From a checkpoint of a small transformer trained on Wikipedia.
Training: 165M tokens, 10053 steps.
Each number is 200 + 40 x the weight over its row's rms, rounded and kept within 0 to 999. Layers, rows and columns count from 0. The size before them is the row's rms in percent of the matrix's.

# layer 3 MLP gate, 640x160, rms 0.106, rows 278-335, columns 40-79
105,263,163,170,259,195,138,188,106,206,155,180,273,155,212,201,182,259,216,174,184,285,167,231,164,166,192,187,194,223,201,118,156,154,202,234,184,260,217,167,232
093,224,191,199,203,192,244,191,224,201,184,190,184,228,143,260,248,240,230,159,239,140,242,205,215,220,240,226,228,179,165,215,204,268,249,156,179,224,161,209,149
094,138,162,193,233,172,285,197,268,151,221,169,165,180,177,179,183,227,198,225,199,223,260,210,157,227,193,220,197,138,190,227,139,193,243,208,129,212,222,219,146
101,142,187,239,236,224,155,156,139,193,298,119,243,227,200,204,174,214,207,194,203,224,175,167,217,190,231,132,217,197,182,228,199,192,230,245,170,162,200,160,209
108,211,88,215,167,236,206,240,242,187,192,173,205,202,174,165,233,196,278,166,207,214,220,238,214,233,180,188,268,143,196,215,157,174,244,209,213,177,153,184,178
105,219,182,210,273,222,186,188,161,191,195,254,196,209,222,239,198,228,165,255,195,209,213,175,235,263,176,228,181,168,261,136,223,168,208,187,219,144,189,260,202
105,210,227,220,216,197,288,176,163,211,188,234,223,198,241,240,193,157,229,220,248,174,207,155,226,160,155,222,201,239,144,286,281,200,187,225,197,240,174,293,213
106,237,147,190,137,236,212,180,245,190,187,271,209,169,180,215,254,182,209,148,254,230,192,212,240,205,201,177,172,248,179,187,187,231,243,136,198,255,157,162,218
105,205,235,190,235,163,188,212,249,182,258,221,186,209,267,241,163,228,215,211,156,248,182,175,172,211,153,157,166,231,234,205,181,172,147,181,196,223,215,108,202
097,196,290,218,176,199,138,243,198,264,205,196,261,231,215,189,195,237,275,200,225,208,190,199,145,218,165,201,161,281,158,285,184,235,194,256,281,178,188,229,183
096,233,215,212,197,240,187,237,229,160,221,196,172,253,151,234,187,192,140,203,134,170,223,213,183,197,238,253,195,226,229,186,190,204,125,167,222,194,219,200,208
102,228,167,248,210,195,227,219,206,159,216,262,212,184,172,256,163,215,239,153,233,238,168,202,150,192,240,181,215,225,139,243,238,234,141,161,181,105,242,202,139
109,178,141,213,174,249,213,219,300,130,243,207,218,205,230,182,203,284,246,228,141,254,249,295,232,172,168,222,225,141,196,204,187,242,231,181,216,189,141,219,172
096,230,237,131,182,173,165,213,178,215,269,194,157,174,215,152,215,161,180,166,198,129,243,193,200,230,216,209,187,177,188,235,254,151,262,166,235,243,263,232,191
102,229,137,221,180,258,199,97,173,257,173,168,181,213,168,198,286,187,207,143,181,208,159,214,175,192,217,162,135,188,280,234,158,233,169,181,172,215,144,193,158
096,199,186,141,190,141,270,180,237,237,253,228,200,267,186,225,216,224,149,220,262,124,210,205,174,219,172,239,228,196,174,123,214,209,252,155,227,271,203,209,175
097,203,144,232,181,146,200,209,208,219,185,291,168,230,141,191,202,160,190,132,147,179,182,239,276,171,141,209,195,216,176,140,198,250,140,228,277,205,239,213,194
095,225,146,226,114,212,181,152,204,214,244,191,193,204,212,170,210,162,243,193,211,135,129,154,197,190,219,206,208,197,249,127,240,155,253,191,162,189,192,168,130
100,237,246,182,158,230,186,160,152,174,190,149,183,195,256,144,239,236,212,243,252,169,247,107,148,195,229,155,223,189,188,263,185,204,168,171,223,172,172,210,226
103,238,162,245,116,156,111,264,243,247,238,252,195,245,230,248,179,233,235,237,186,233,216,204,201,246,155,196,177,196,251,202,229,146,126,210,212,202,216,236,207
096,225,209,217,162,229,155,174,181,164,200,214,223,195,187,131,193,266,191,177,222,207,223,212,219,220,243,228,175,181,253,208,243,234,180,177,200,247,177,196,154
106,215,224,195,241,163,179,167,158,203,236,164,208,238,216,272,134,200,256,236,273,273,155,208,232,146,197,130,169,239,191,173,231,241,292,223,198,186,227,235,165
105,152,179,165,227,143,293,239,181,212,223,199,225,168,254,217,245,137,152,206,182,198,216,204,163,168,238,220,307,211,214,163,252,266,182,264,187,206,149,279,209
104,204,171,179,175,268,216,143,227,201,159,192,205,180,202,205,199,216,253,159,160,171,180,177,148,211,146,177,241,237,220,245,176,224,237,192,125,249,165,172,211
099,256,254,169,168,199,235,189,220,231,264,203,200,183,192,219,174,218,164,222,186,171,181,212,171,126,188,225,165,133,176,222,176,104,177,202,193,200,179,188,124
089,199,216,194,245,209,199,202,257,191,166,225,179,262,178,198,162,186,200,199,207,256,195,289,176,147,167,218,200,193,204,187,221,172,176,243,201,259,137,238,174
108,226,177,314,149,197,226,148,244,122,189,240,197,231,147,166,210,171,290,245,155,195,160,200,218,163,202,219,117,188,201,111,267,166,174,190,284,203,196,243,172
104,239,202,168,236,243,183,208,251,236,249,189,170,240,202,146,164,218,206,228,144,241,187,194,246,221,204,235,141,151,166,164,202,239,136,185,205,239,247,171,270
101,271,127,233,168,267,139,268,175,164,222,177,232,141,147,163,245,187,203,208,151,193,203,170,134,211,140,213,268,253,134,218,191,204,227,245,261,154,182,149,190
089,180,183,203,217,247,259,202,206,172,213,225,156,183,132,221,211,156,225,188,212,225,205,183,188,167,196,212,220,161,167,184,212,203,196,143,179,204,177,220,196
111,148,191,212,219,109,226,211,192,121,237,214,206,207,273,196,234,199,169,205,221,254,193,240,184,236,222,232,290,250,217,202,296,201,161,104,171,181,266,141,176
103,141,193,253,122,167,212,225,212,175,190,198,267,155,181,198,192,178,141,189,184,179,160,168,176,184,167,262,259,154,179,236,217,264,260,179,184,106,180,148,161
097,189,227,198,170,138,169,240,169,223,197,192,144,212,262,211,227,187,250,117,184,289,231,206,190,179,170,223,140,226,188,187,153,265,269,173,223,178,175,164,198
096,236,204,125,265,183,203,195,214,163,150,194,190,161,217,155,255,172,194,222,233,229,143,231,199,186,222,168,216,164,143,221,202,221,123,203,259,177,165,222,273
105,188,184,181,167,265,174,209,228,187,214,115,180,209,295,184,192,193,129,194,238,206,152,269,199,262,259,203,160,152,260,156,195,208,244,269,235,185,171,207,248
101,247,234,187,245,241,181,159,229,266,155,218,191,194,221,186,224,159,232,219,246,167,247,233,214,232,164,246,204,212,186,204,300,212,173,266,178,195,247,231,186
106,212,181,152,212,183,270,256,263,211,200,279,189,176,210,196,235,206,251,244,136,171,234,218,156,280,213,193,149,165,166,129,187,212,195,214,214,252,211,183,176
101,206,194,149,198,274,184,275,209,175,219,226,242,254,175,128,253,212,274,168,274,157,292,234,243,189,131,187,252,184,242,212,152,88,264,205,239,210,224,157,219
101,207,163,240,259,155,216,179,228,184,91,204,280,132,209,245,205,186,112,141,214,247,228,195,229,154,253,93,217,156,158,220,188,174,233,247,302,225,197,241,208
097,154,214,160,176,167,282,146,252,210,198,225,190,191,212,161,220,273,195,177,146,232,205,139,221,171,190,283,263,230,224,168,116,136,146,185,220,176,191,196,187
098,235,119,172,233,156,194,260,242,190,182,176,165,174,222,196,193,218,200,194,160,295,263,215,237,169,230,188,150,344,249,228,228,160,189,206,221,179,152,168,186
106,166,171,231,238,227,138,131,142,196,184,203,231,205,190,192,168,191,174,171,111,232,209,189,167,207,242,207,198,181,94,159,251,249,173,204,131,173,193,201,138
101,222,223,180,186,192,189,176,241,245,251,267,225,230,240,188,149,197,173,258,114,204,178,182,195,155,241,266,212,162,184,156,190,145,198,195,200,174,235,213,227
112,163,259,189,175,166,247,196,264,175,221,241,213,254,161,236,185,252,263,205,176,261,170,221,225,161,180,169,194,262,227,150,209,133,198,213,227,217,291,190,198
113,203,158,123,147,220,155,230,262,174,215,187,186,200,228,260,187,130,160,149,217,186,284,221,200,221,94,230,194,277,227,121,282,174,288,278,143,161,203,253,177
099,237,232,224,269,173,205,205,207,170,221,188,193,222,274,267,200,149,153,215,155,286,208,238,276,194,147,212,234,204,223,184,222,253,206,175,163,186,190,179,117
098,252,252,212,241,185,130,169,250,209,192,250,206,211,189,191,158,197,197,276,296,259,245,183,237,217,146,198,178,187,182,201,233,218,186,169,204,143,228,261,200
101,223,231,123,170,257,221,169,106,264,171,209,210,191,204,131,234,192,325,154,169,189,195,231,215,132,209,140,238,203,163,227,212,270,239,139,205,164,164,203,286
099,153,235,176,165,187,199,156,217,228,188,211,165,218,130,199,155,230,214,195,209,188,223,170,159,251,192,287,257,224,236,199,209,213,158,161,189,128,213,170,202
099,161,239,220,186,127,176,106,167,153,150,151,205,230,208,165,244,251,169,184,194,176,232,204,275,191,206,189,227,145,210,212,163,309,225,261,219,210,177,201,204
092,231,228,170,232,240,214,226,195,249,195,164,208,205,197,163,224,218,172,165,223,196,118,191,238,156,179,165,266,197,232,175,283,135,194,182,236,199,142,157,259
103,200,270,199,222,237,109,114,210,138,139,248,233,254,263,129,130,232,256,202,189,235,214,184,200,213,199,153,145,233,274,242,174,176,198,229,195,268,194,202,207
092,240,189,226,126,286,183,226,219,247,244,146,227,176,262,296,220,148,185,191,222,185,155,197,194,167,193,230,263,214,252,239,198,201,145,208,231,133,186,188,181
097,185,146,209,173,232,252,225,156,224,232,161,228,247,182,223,144,192,141,175,202,200,148,173,230,234,188,224,205,180,227,179,195,229,197,185,161,192,160,165,223
103,183,135,194,238,202,159,176,159,236,170,197,230,263,184,209,245,146,165,148,130,235,196,224,214,288,221,180,172,189,223,260,146,222,247,173,245,186,165,220,244
099,158,201,190,278,184,208,197,173,175,163,235,125,219,217,183,133,151,168,187,212,224,171,166,247,157,183,181,261,234,177,200,202,225,223,238,197,212,268,133,195
079,116,235,78,265,216,204,203,194,192,144,179,103,194,182,247,191,161,239,172,148,229,253,142,162,195,246,208,197,130,152,135,205,222,262,183,285,88,183,158,234
101,208,236,214,244,62,148,165,210,233,237,212,238,236,263,178,173,225,206,260,225,250,231,280,223,183,196,165,192,238,166,203,162,185,123,179,254,189,159,182,143
# layer 3 MLP up, 640x160, rms 0.106, rows 278-335, columns 40-79
105,178,171,173,243,201,126,219,196,179,179,205,256,140,179,189,127,227,258,256,181,268,192,201,171,249,148,142,218,179,163,118,237,263,163,181,271,187,227,161,291
104,302,206,168,242,245,148,241,163,252,220,316,149,227,132,220,194,240,230,202,184,269,242,189,210,159,228,131,160,231,187,229,210,190,209,242,241,189,234,241,291
102,181,232,170,206,202,220,161,207,145,160,217,167,215,215,220,167,225,212,201,235,278,240,245,201,171,184,192,189,177,211,257,126,187,140,201,229,208,195,134,197
097,172,308,201,172,237,184,216,213,164,255,156,217,213,244,229,192,156,194,159,222,261,253,162,241,172,223,185,194,175,147,141,165,264,208,197,242,163,159,212,144
115,137,201,241,229,134,116,135,255,142,198,146,172,159,238,199,257,245,162,174,152,212,179,176,189,232,193,125,169,176,185,212,143,216,193,234,217,191,262,192,165
099,105,190,205,115,150,198,217,198,268,153,177,165,197,172,183,249,183,179,185,197,198,175,212,175,214,240,150,238,186,216,224,182,265,161,179,220,335,157,178,236
104,202,193,145,169,240,227,257,142,94,221,231,122,183,211,230,262,221,110,194,238,136,111,236,190,189,207,172,221,190,283,189,280,265,183,224,292,222,168,218,247
102,199,220,150,115,190,172,216,236,175,196,247,245,205,169,189,206,171,174,176,168,301,199,276,195,197,244,181,163,163,212,267,151,228,153,225,165,223,167,153,188
098,234,221,292,178,182,192,160,191,161,232,230,227,157,108,218,271,149,208,233,251,183,264,267,195,161,112,189,174,221,194,179,230,237,238,239,185,282,184,251,152
094,127,240,186,244,196,234,229,188,215,156,178,194,144,183,277,224,205,201,198,238,252,216,246,129,171,239,257,236,139,158,204,186,211,125,170,268,229,158,246,215
100,217,186,158,171,148,233,190,51,204,213,220,170,190,156,205,176,213,265,161,159,219,213,260,238,174,214,305,183,202,244,193,262,227,221,151,178,226,198,154,201
103,173,200,239,188,158,254,163,163,177,162,164,236,143,186,246,181,189,162,183,244,190,163,246,172,171,160,143,206,275,213,205,140,195,178,262,252,225,204,207,141
102,176,162,205,176,205,155,131,178,171,197,181,181,203,171,147,164,240,206,215,259,219,216,210,193,186,253,164,166,208,170,200,204,186,135,156,175,140,163,168,282
097,157,236,145,175,222,179,168,221,112,205,168,193,221,134,207,270,205,170,177,182,183,239,218,140,188,255,163,172,230,180,240,230,135,243,232,253,169,125,215,184
105,216,169,221,152,143,205,170,192,228,172,202,196,207,214,206,107,121,182,233,143,230,257,198,229,169,191,180,210,228,218,236,210,182,135,288,145,254,266,295,164
100,164,194,131,256,119,198,165,206,204,213,250,201,169,247,115,202,169,293,245,169,205,197,169,171,146,219,178,165,278,170,253,193,209,164,202,129,184,145,181,238
101,231,168,200,222,218,223,237,200,298,185,228,246,222,186,171,182,206,242,196,228,179,96,211,164,217,231,197,240,204,153,175,194,192,205,156,195,252,145,231,110
093,215,170,190,266,202,145,199,245,173,153,234,188,184,160,144,215,170,165,158,184,233,203,198,242,145,258,187,224,178,191,204,185,236,103,253,217,188,264,223,178
104,203,240,233,237,218,195,131,118,241,195,198,309,147,205,190,218,189,212,164,208,115,233,134,241,185,182,157,206,187,251,180,197,178,157,193,239,149,237,136,160
103,116,202,142,202,282,128,187,185,151,205,201,161,209,165,193,165,193,156,155,213,246,250,228,201,264,263,248,202,168,187,250,236,161,231,184,187,127,177,199,132
098,182,188,238,186,223,188,150,146,181,268,151,174,183,216,248,244,185,186,190,187,164,159,168,195,226,219,214,208,200,280,156,214,113,146,134,197,218,264,284,210
096,223,164,160,193,268,224,188,188,93,244,245,187,213,164,274,152,200,161,265,185,155,223,133,191,234,267,179,161,237,184,248,159,141,285,236,268,233,172,190,232
100,322,214,156,203,182,252,166,210,237,202,181,276,161,226,244,222,200,210,211,177,168,220,115,185,212,142,237,168,245,192,248,221,195,230,262,149,203,153,189,221
107,205,160,216,253,120,265,262,292,187,170,185,205,179,202,197,161,138,213,194,234,243,256,170,224,202,184,265,184,149,208,153,100,212,180,136,259,204,192,224,129
103,267,219,179,143,237,173,226,208,160,204,167,148,235,174,159,170,170,230,276,202,145,246,277,226,229,199,164,182,178,269,214,205,196,196,141,153,118,212,205,167
095,224,146,169,216,206,208,199,142,209,143,183,121,224,258,173,206,193,190,146,173,196,259,219,175,221,171,232,245,174,189,187,215,208,120,270,226,146,174,247,117
103,189,172,239,297,246,159,264,203,235,231,181,233,167,268,282,194,278,243,196,225,184,245,185,223,209,186,187,151,230,227,208,129,215,277,202,171,181,268,221,247
100,233,209,174,226,154,203,231,190,227,223,273,158,245,212,191,142,286,173,217,152,244,207,285,192,223,170,232,237,161,210,156,224,175,273,255,235,201,133,200,151
111,223,192,143,134,130,118,169,209,215,219,175,225,181,226,209,146,179,220,241,198,147,202,263,245,151,192,248,244,222,240,231,310,180,239,186,209,179,195,223,215
093,243,91,136,232,182,193,215,209,220,185,202,161,230,218,186,264,167,216,226,223,160,184,244,174,201,209,193,240,228,132,157,213,229,181,208,242,146,224,150,186
104,150,272,140,229,214,233,218,217,172,162,189,219,164,229,183,105,165,238,122,165,270,231,187,213,168,165,306,231,263,195,239,112,227,253,225,226,267,191,196,166
102,210,272,216,167,159,152,232,180,218,216,231,301,216,207,133,238,271,197,220,224,143,245,251,194,221,226,234,235,189,220,214,178,186,190,226,201,89,164,228,217
113,158,236,234,207,188,195,192,195,143,233,186,185,202,207,230,245,166,168,199,197,169,264,144,120,184,197,174,171,194,169,242,141,233,206,181,165,265,288,283,264
095,180,199,229,183,170,203,114,210,153,184,218,193,127,209,194,165,255,198,183,226,201,208,157,198,300,167,246,205,188,214,157,253,222,212,252,175,225,221,213,205
109,168,147,199,259,248,232,242,186,124,151,192,168,225,225,224,249,301,159,227,192,176,178,144,164,210,136,179,153,201,205,197,197,248,209,228,173,157,243,154,205
110,206,224,226,142,141,259,186,163,185,190,249,192,176,152,223,255,174,166,195,293,210,237,160,307,218,84,232,173,237,289,249,186,242,210,139,216,215,138,232,194
098,202,285,164,209,224,186,200,140,128,231,205,240,221,224,128,193,183,213,202,183,205,198,258,253,206,138,164,186,235,242,162,132,144,236,231,261,234,194,221,185
109,211,196,163,175,230,224,175,158,142,230,176,215,232,180,192,202,224,215,132,133,155,278,167,173,128,192,178,238,184,235,217,232,216,286,192,209,234,187,200,231
097,191,239,200,175,121,226,235,140,197,263,219,178,209,195,188,232,193,168,201,238,206,179,210,217,162,58,200,164,282,194,160,233,182,207,187,155,221,143,224,182
092,207,343,180,222,271,194,191,158,202,154,281,212,186,182,189,242,178,207,228,178,214,207,183,239,205,154,204,207,207,192,146,200,131,175,258,186,211,217,158,179
101,175,195,214,188,124,232,126,207,213,140,175,179,224,228,200,169,160,212,181,113,136,248,232,144,228,208,242,198,259,203,229,218,204,227,219,214,187,179,210,150
102,203,167,154,236,193,216,134,247,174,183,176,232,120,195,146,240,184,146,187,206,178,202,182,191,223,170,181,246,193,221,103,198,194,176,152,147,162,148,197,235
106,221,249,220,156,140,231,187,175,266,235,252,257,230,280,176,208,229,147,142,182,185,146,194,197,174,214,177,176,223,161,251,172,196,177,112,207,265,186,204,170
101,225,198,244,257,168,154,136,302,163,181,141,224,210,207,163,181,242,301,209,199,238,260,169,215,172,195,221,168,196,291,201,182,165,244,201,255,223,191,225,192
103,148,150,199,275,177,188,230,231,261,168,194,140,156,307,110,190,165,131,192,179,190,230,245,216,179,222,266,231,177,130,196,144,240,246,209,184,183,137,235,176
105,199,140,215,325,200,152,184,166,209,268,175,288,213,228,190,111,194,212,162,238,233,185,228,107,180,162,203,191,205,131,202,218,172,192,162,215,199,201,235,130
104,186,184,211,168,259,111,147,190,189,204,248,202,221,231,194,261,206,253,205,159,275,190,218,199,235,190,189,195,211,165,132,123,282,170,233,246,194,216,227,261
097,265,216,173,147,238,215,166,177,211,160,199,218,258,141,230,243,211,224,160,137,150,169,248,169,186,178,213,238,263,260,163,165,159,227,214,235,178,207,207,186
091,249,226,202,163,165,139,224,172,182,177,229,170,216,141,209,100,229,180,166,221,209,266,217,234,170,170,195,233,276,181,183,224,185,220,242,264,93,230,200,200
098,204,264,228,169,145,185,263,244,190,231,222,212,182,142,223,200,247,128,189,205,180,192,221,167,199,131,245,169,229,150,209,240,141,278,220,194,205,213,211,238
094,168,155,201,262,172,224,206,220,154,269,189,231,207,170,147,156,197,220,163,228,221,133,152,240,244,249,205,277,204,170,232,195,283,191,238,167,185,189,176,185
097,156,101,178,187,150,259,220,153,238,227,139,147,216,162,241,244,219,162,213,222,176,156,302,189,200,148,215,230,214,271,186,202,147,204,303,156,258,205,135,266
102,201,254,225,230,207,178,230,178,250,128,199,216,236,213,246,223,188,220,253,106,197,149,204,155,213,222,203,188,256,139,199,161,140,146,229,205,270,264,241,263
094,230,186,244,203,223,239,218,201,173,133,200,175,187,185,242,220,217,164,260,160,159,242,159,196,128,198,230,190,194,166,170,231,189,192,150,95,239,193,227,171
104,232,149,205,151,192,159,184,249,117,147,196,224,212,160,171,222,250,274,165,185,221,165,292,121,171,170,265,273,202,225,212,159,139,187,151,195,197,254,179,169
099,237,255,174,141,188,183,163,175,116,210,170,242,197,231,125,197,260,220,166,139,113,250,192,208,243,175,177,236,148,220,133,246,186,134,220,286,226,222,246,269
076,212,254,245,195,186,206,213,139,239,163,163,192,244,260,246,206,193,147,276,327,163,138,262,209,219,134,187,235,169,186,222,251,141,193,246,196,172,188,231,217
100,191,130,158,158,178,176,242,205,185,243,210,235,240,193,234,255,97,247,280,214,201,256,157,239,244,113,170,217,258,200,180,270,250,269,161,194,197,169,246,169
# layer 3 MLP down (transposed), 640x160, rms 0.037, rows 278-334, columns 40-79
101,201,179,170,205,217,220,190,196,204,164,215,255,191,259,209,221,193,245,249,233,284,183,167,170,204,138,200,173,169,147,211,169,251,133,155,175,200,213,156,232
099,175,284,223,152,206,110,205,220,223,189,115,151,218,149,133,223,169,232,207,217,253,208,143,254,211,158,214,229,266,197,192,147,244,153,229,224,141,139,193,195
099,158,200,200,149,142,162,262,208,208,231,181,163,265,278,158,237,137,159,220,173,186,228,203,237,166,201,259,265,243,215,190,127,154,269,161,186,230,163,310,233
095,159,209,199,229,210,232,220,248,147,266,180,164,261,254,201,183,185,157,250,150,213,239,210,238,197,141,208,176,229,161,197,126,260,242,176,203,169,180,251,135
104,160,161,193,220,271,213,168,206,178,248,199,232,192,203,264,149,239,291,140,184,218,249,206,217,244,160,128,223,174,234,192,246,174,170,229,213,213,171,138,278
102,154,227,220,224,170,161,173,156,212,187,209,151,187,219,247,263,252,151,237,175,217,161,135,248,191,204,165,223,193,271,173,203,234,266,184,194,206,151,183,180
102,261,242,170,194,223,194,261,189,211,230,181,216,188,210,217,261,244,219,208,161,131,166,293,152,220,250,188,226,114,171,173,169,198,191,228,178,230,219,173,180
101,238,283,173,204,164,190,164,162,239,184,215,200,227,132,167,153,229,159,232,169,231,230,231,125,170,176,200,170,209,262,163,331,105,205,155,170,143,205,190,182
102,154,243,294,188,215,239,181,252,214,237,210,237,247,189,219,243,235,184,220,222,245,219,278,173,171,178,244,248,252,173,178,226,208,156,243,164,203,264,173,154
098,220,157,290,183,141,166,194,154,241,178,218,158,154,272,226,236,202,189,188,198,234,199,283,233,168,263,240,205,162,238,177,215,171,197,189,230,200,277,212,165
102,206,189,189,249,179,157,155,280,196,184,186,182,215,159,199,204,173,161,217,247,185,185,124,235,244,144,140,170,186,204,208,243,180,151,173,157,147,176,230,217
103,170,261,227,151,173,196,225,203,84,209,271,208,140,195,232,191,195,143,235,196,183,186,305,148,204,222,185,225,222,213,220,192,172,230,245,228,174,224,304,245
104,161,169,204,240,236,210,229,210,156,209,228,192,197,161,223,216,213,274,133,180,203,196,239,187,210,144,175,196,212,229,191,222,185,208,226,227,186,193,246,226
098,219,185,149,191,217,205,240,155,193,195,223,177,153,134,215,231,140,231,205,196,193,243,269,250,180,228,122,211,165,180,201,222,139,179,200,153,200,221,134,190
103,292,151,206,183,297,249,248,188,181,204,198,292,190,208,219,162,137,183,202,132,230,201,219,227,239,206,205,216,244,229,172,136,105,214,271,233,172,238,252,240
097,259,211,190,180,227,281,250,222,238,203,198,238,287,171,199,188,192,134,224,270,148,282,148,198,136,256,248,201,141,164,243,218,220,109,169,223,179,214,197,173
097,230,181,175,227,150,244,256,213,246,162,244,190,222,189,189,179,128,159,157,209,196,236,210,146,231,171,171,215,191,201,197,213,210,223,162,163,184,128,234,237
096,144,148,155,105,232,252,253,206,188,178,235,223,214,216,228,262,119,193,235,213,178,154,246,246,207,211,142,191,223,204,194,176,237,146,220,145,212,52,191,163
100,222,147,200,190,175,157,126,175,177,246,222,156,222,245,217,234,248,245,275,206,207,178,168,252,180,269,232,210,244,121,175,199,188,168,242,193,181,163,223,205
100,218,202,131,163,177,194,161,230,249,220,213,224,256,182,154,194,245,154,107,255,163,232,244,173,248,131,174,209,202,180,206,244,169,183,234,234,144,205,204,244
098,147,196,180,217,190,203,186,202,236,257,165,121,158,215,181,225,123,174,139,171,124,114,159,156,174,146,262,256,176,216,200,201,149,129,180,217,158,162,185,215
101,169,175,204,253,224,189,207,200,207,238,196,213,177,141,196,175,266,224,212,237,271,211,142,190,222,220,179,227,273,169,219,253,187,205,241,204,143,223,190,220
104,158,192,246,213,139,139,239,132,198,95,155,240,226,219,176,176,182,178,206,237,148,124,206,255,121,189,202,209,175,187,189,172,224,234,220,239,178,196,165,242
101,254,185,198,87,256,219,242,199,176,157,184,147,198,156,271,231,212,242,161,239,238,197,294,182,240,162,241,202,243,184,195,227,313,193,240,143,202,150,185,153
103,151,149,132,195,217,212,256,172,194,215,184,253,198,237,168,207,161,262,204,216,231,250,182,247,240,161,231,175,60,166,206,242,230,175,210,218,238,221,233,142
097,245,229,169,236,196,273,154,248,175,174,110,191,250,165,168,209,178,189,204,168,196,260,176,235,216,240,255,202,260,245,207,169,227,163,194,184,166,218,200,218
104,213,227,142,230,177,156,144,140,201,208,165,211,183,197,202,195,204,182,207,202,186,196,172,212,165,213,280,238,216,226,146,180,282,196,160,181,220,205,127,278
101,252,212,215,223,173,191,169,163,234,159,241,182,188,256,225,194,249,186,193,110,199,228,253,213,219,195,178,211,131,202,153,225,198,208,186,249,222,201,185,195
102,185,195,184,278,177,242,215,225,234,206,204,218,258,180,206,169,195,237,154,153,279,163,267,204,229,174,279,151,138,198,158,183,189,154,320,186,231,154,179,185
095,189,139,146,139,200,219,204,225,204,245,164,198,231,136,216,193,230,210,151,219,248,185,157,173,215,212,206,181,259,220,282,161,159,208,264,212,146,250,181,209
100,194,179,202,234,99,254,177,119,254,174,198,187,175,164,219,179,196,192,182,136,200,199,155,223,216,201,159,245,189,193,102,109,174,301,201,235,179,187,239,145
101,177,240,286,230,224,144,150,201,187,236,114,256,102,227,141,176,207,223,227,182,121,131,182,196,212,275,170,255,187,226,161,240,213,226,216,170,179,171,168,145
104,213,204,239,215,218,146,235,240,208,219,265,165,222,176,273,226,150,257,180,235,203,277,219,202,181,245,162,195,141,217,243,181,230,171,191,197,191,265,240,188
099,99,164,200,229,208,203,230,239,245,199,249,209,153,210,159,166,228,219,196,239,238,133,225,222,258,266,250,209,243,157,207,175,142,176,181,176,177,213,178,232
103,241,137,180,162,233,183,251,274,151,266,214,194,144,243,227,205,165,175,224,215,220,179,185,224,247,180,238,129,166,266,183,213,225,261,244,270,185,142,203,193
102,184,199,245,198,176,272,223,216,166,188,173,226,222,162,170,174,150,277,181,222,231,213,260,161,179,99,236,175,173,243,184,214,228,173,214,155,122,152,215,261
099,203,172,262,160,151,250,201,184,188,185,207,264,172,282,268,164,190,177,192,157,206,200,211,182,202,262,118,127,220,170,207,217,185,204,266,165,189,242,188,177
100,250,231,237,208,190,189,215,146,204,178,228,198,265,236,205,235,188,186,207,199,180,238,228,178,142,251,214,155,242,206,234,267,221,261,154,158,205,313,172,189
099,176,226,189,236,184,242,218,221,240,274,158,223,239,166,189,229,249,230,192,211,214,134,205,181,247,180,261,149,236,259,157,220,170,186,228,188,236,197,186,189
097,170,192,220,229,171,198,206,245,186,245,159,151,247,163,180,206,236,250,209,247,200,214,133,178,186,159,212,204,192,193,184,215,242,115,152,220,195,157,195,215
100,213,167,180,160,176,219,276,191,212,227,211,256,199,144,215,229,227,126,155,178,150,140,223,205,244,244,180,171,232,187,189,192,226,274,291,186,194,136,236,183
101,168,137,129,293,121,230,210,114,191,134,205,210,239,228,200,165,251,189,167,122,235,149,97,227,205,250,181,178,196,193,170,232,228,246,235,199,198,265,197,181
102,132,228,225,175,192,254,224,201,210,153,147,246,160,191,201,225,201,203,177,284,210,164,166,188,201,246,232,226,271,238,227,219,171,178,212,290,161,169,236,179
105,227,191,204,173,129,172,223,183,155,207,245,226,232,161,242,220,174,127,193,236,187,205,187,185,153,178,239,155,244,166,162,179,254,250,151,231,202,187,145,181
103,239,204,171,247,241,165,150,167,221,169,195,235,190,201,267,225,160,219,229,196,176,231,192,232,188,226,129,167,161,220,215,203,239,202,196,203,168,202,188,266
103,237,189,199,183,197,278,182,192,213,155,208,211,234,195,168,288,230,214,156,186,220,221,190,189,250,271,150,195,135,274,224,255,158,222,193,195,195,160,209,249
102,288,136,212,182,237,239,199,235,170,209,212,169,157,246,132,193,230,254,227,193,216,248,233,209,235,177,186,216,254,156,229,243,280,182,159,211,167,243,157,199
095,175,169,212,109,222,172,217,183,199,264,222,252,164,284,235,168,165,218,223,150,158,222,177,217,165,179,159,186,223,219,187,164,195,157,226,134,218,219,192,193
092,215,283,203,179,194,201,222,183,186,167,251,182,159,174,237,187,207,227,162,133,175,220,171,134,254,192,217,264,137,215,164,141,195,196,155,249,126,144,217,186
098,216,227,198,157,281,174,203,154,208,94,224,195,215,206,189,250,207,238,175,172,181,215,281,217,281,178,290,157,132,248,201,277,178,138,131,207,249,207,201,190
094,160,194,216,230,238,244,235,251,210,177,174,276,289,244,203,186,204,225,234,194,215,242,122,247,140,152,224,108,214,212,135,246,209,224,227,129,130,185,138,156
097,206,177,179,189,129,237,286,100,182,177,138,157,264,90,271,198,186,197,198,206,202,198,266,214,186,262,234,267,188,147,163,190,170,208,274,193,162,179,261,284
101,179,143,175,159,216,237,221,255,190,193,224,163,288,246,269,225,193,197,172,150,174,142,135,224,184,194,117,178,236,195,213,148,233,165,210,203,209,183,154,223
095,182,231,247,124,246,160,183,246,241,252,178,125,198,246,257,137,182,155,150,278,181,178,212,151,206,282,179,192,175,213,179,163,182,162,199,189,190,124,216,264
095,242,228,176,214,196,234,204,121,214,221,236,209,130,217,163,156,210,96,195,202,192,261,199,199,187,198,212,222,166,227,128,281,208,176,237,175,181,162,194,223
101,132,232,161,170,174,228,221,228,183,209,143,228,230,186,207,162,220,241,237,183,254,214,214,215,249,213,190,198,218,247,313,212,178,210,216,194,117,118,199,141
081,218,257,188,175,144,190,193,196,188,187,108,127,205,219,202,149,133,270,189,160,208,237,184,249,196,185,191,337,156,147,254,197,162,191,314,206,180,224,216,171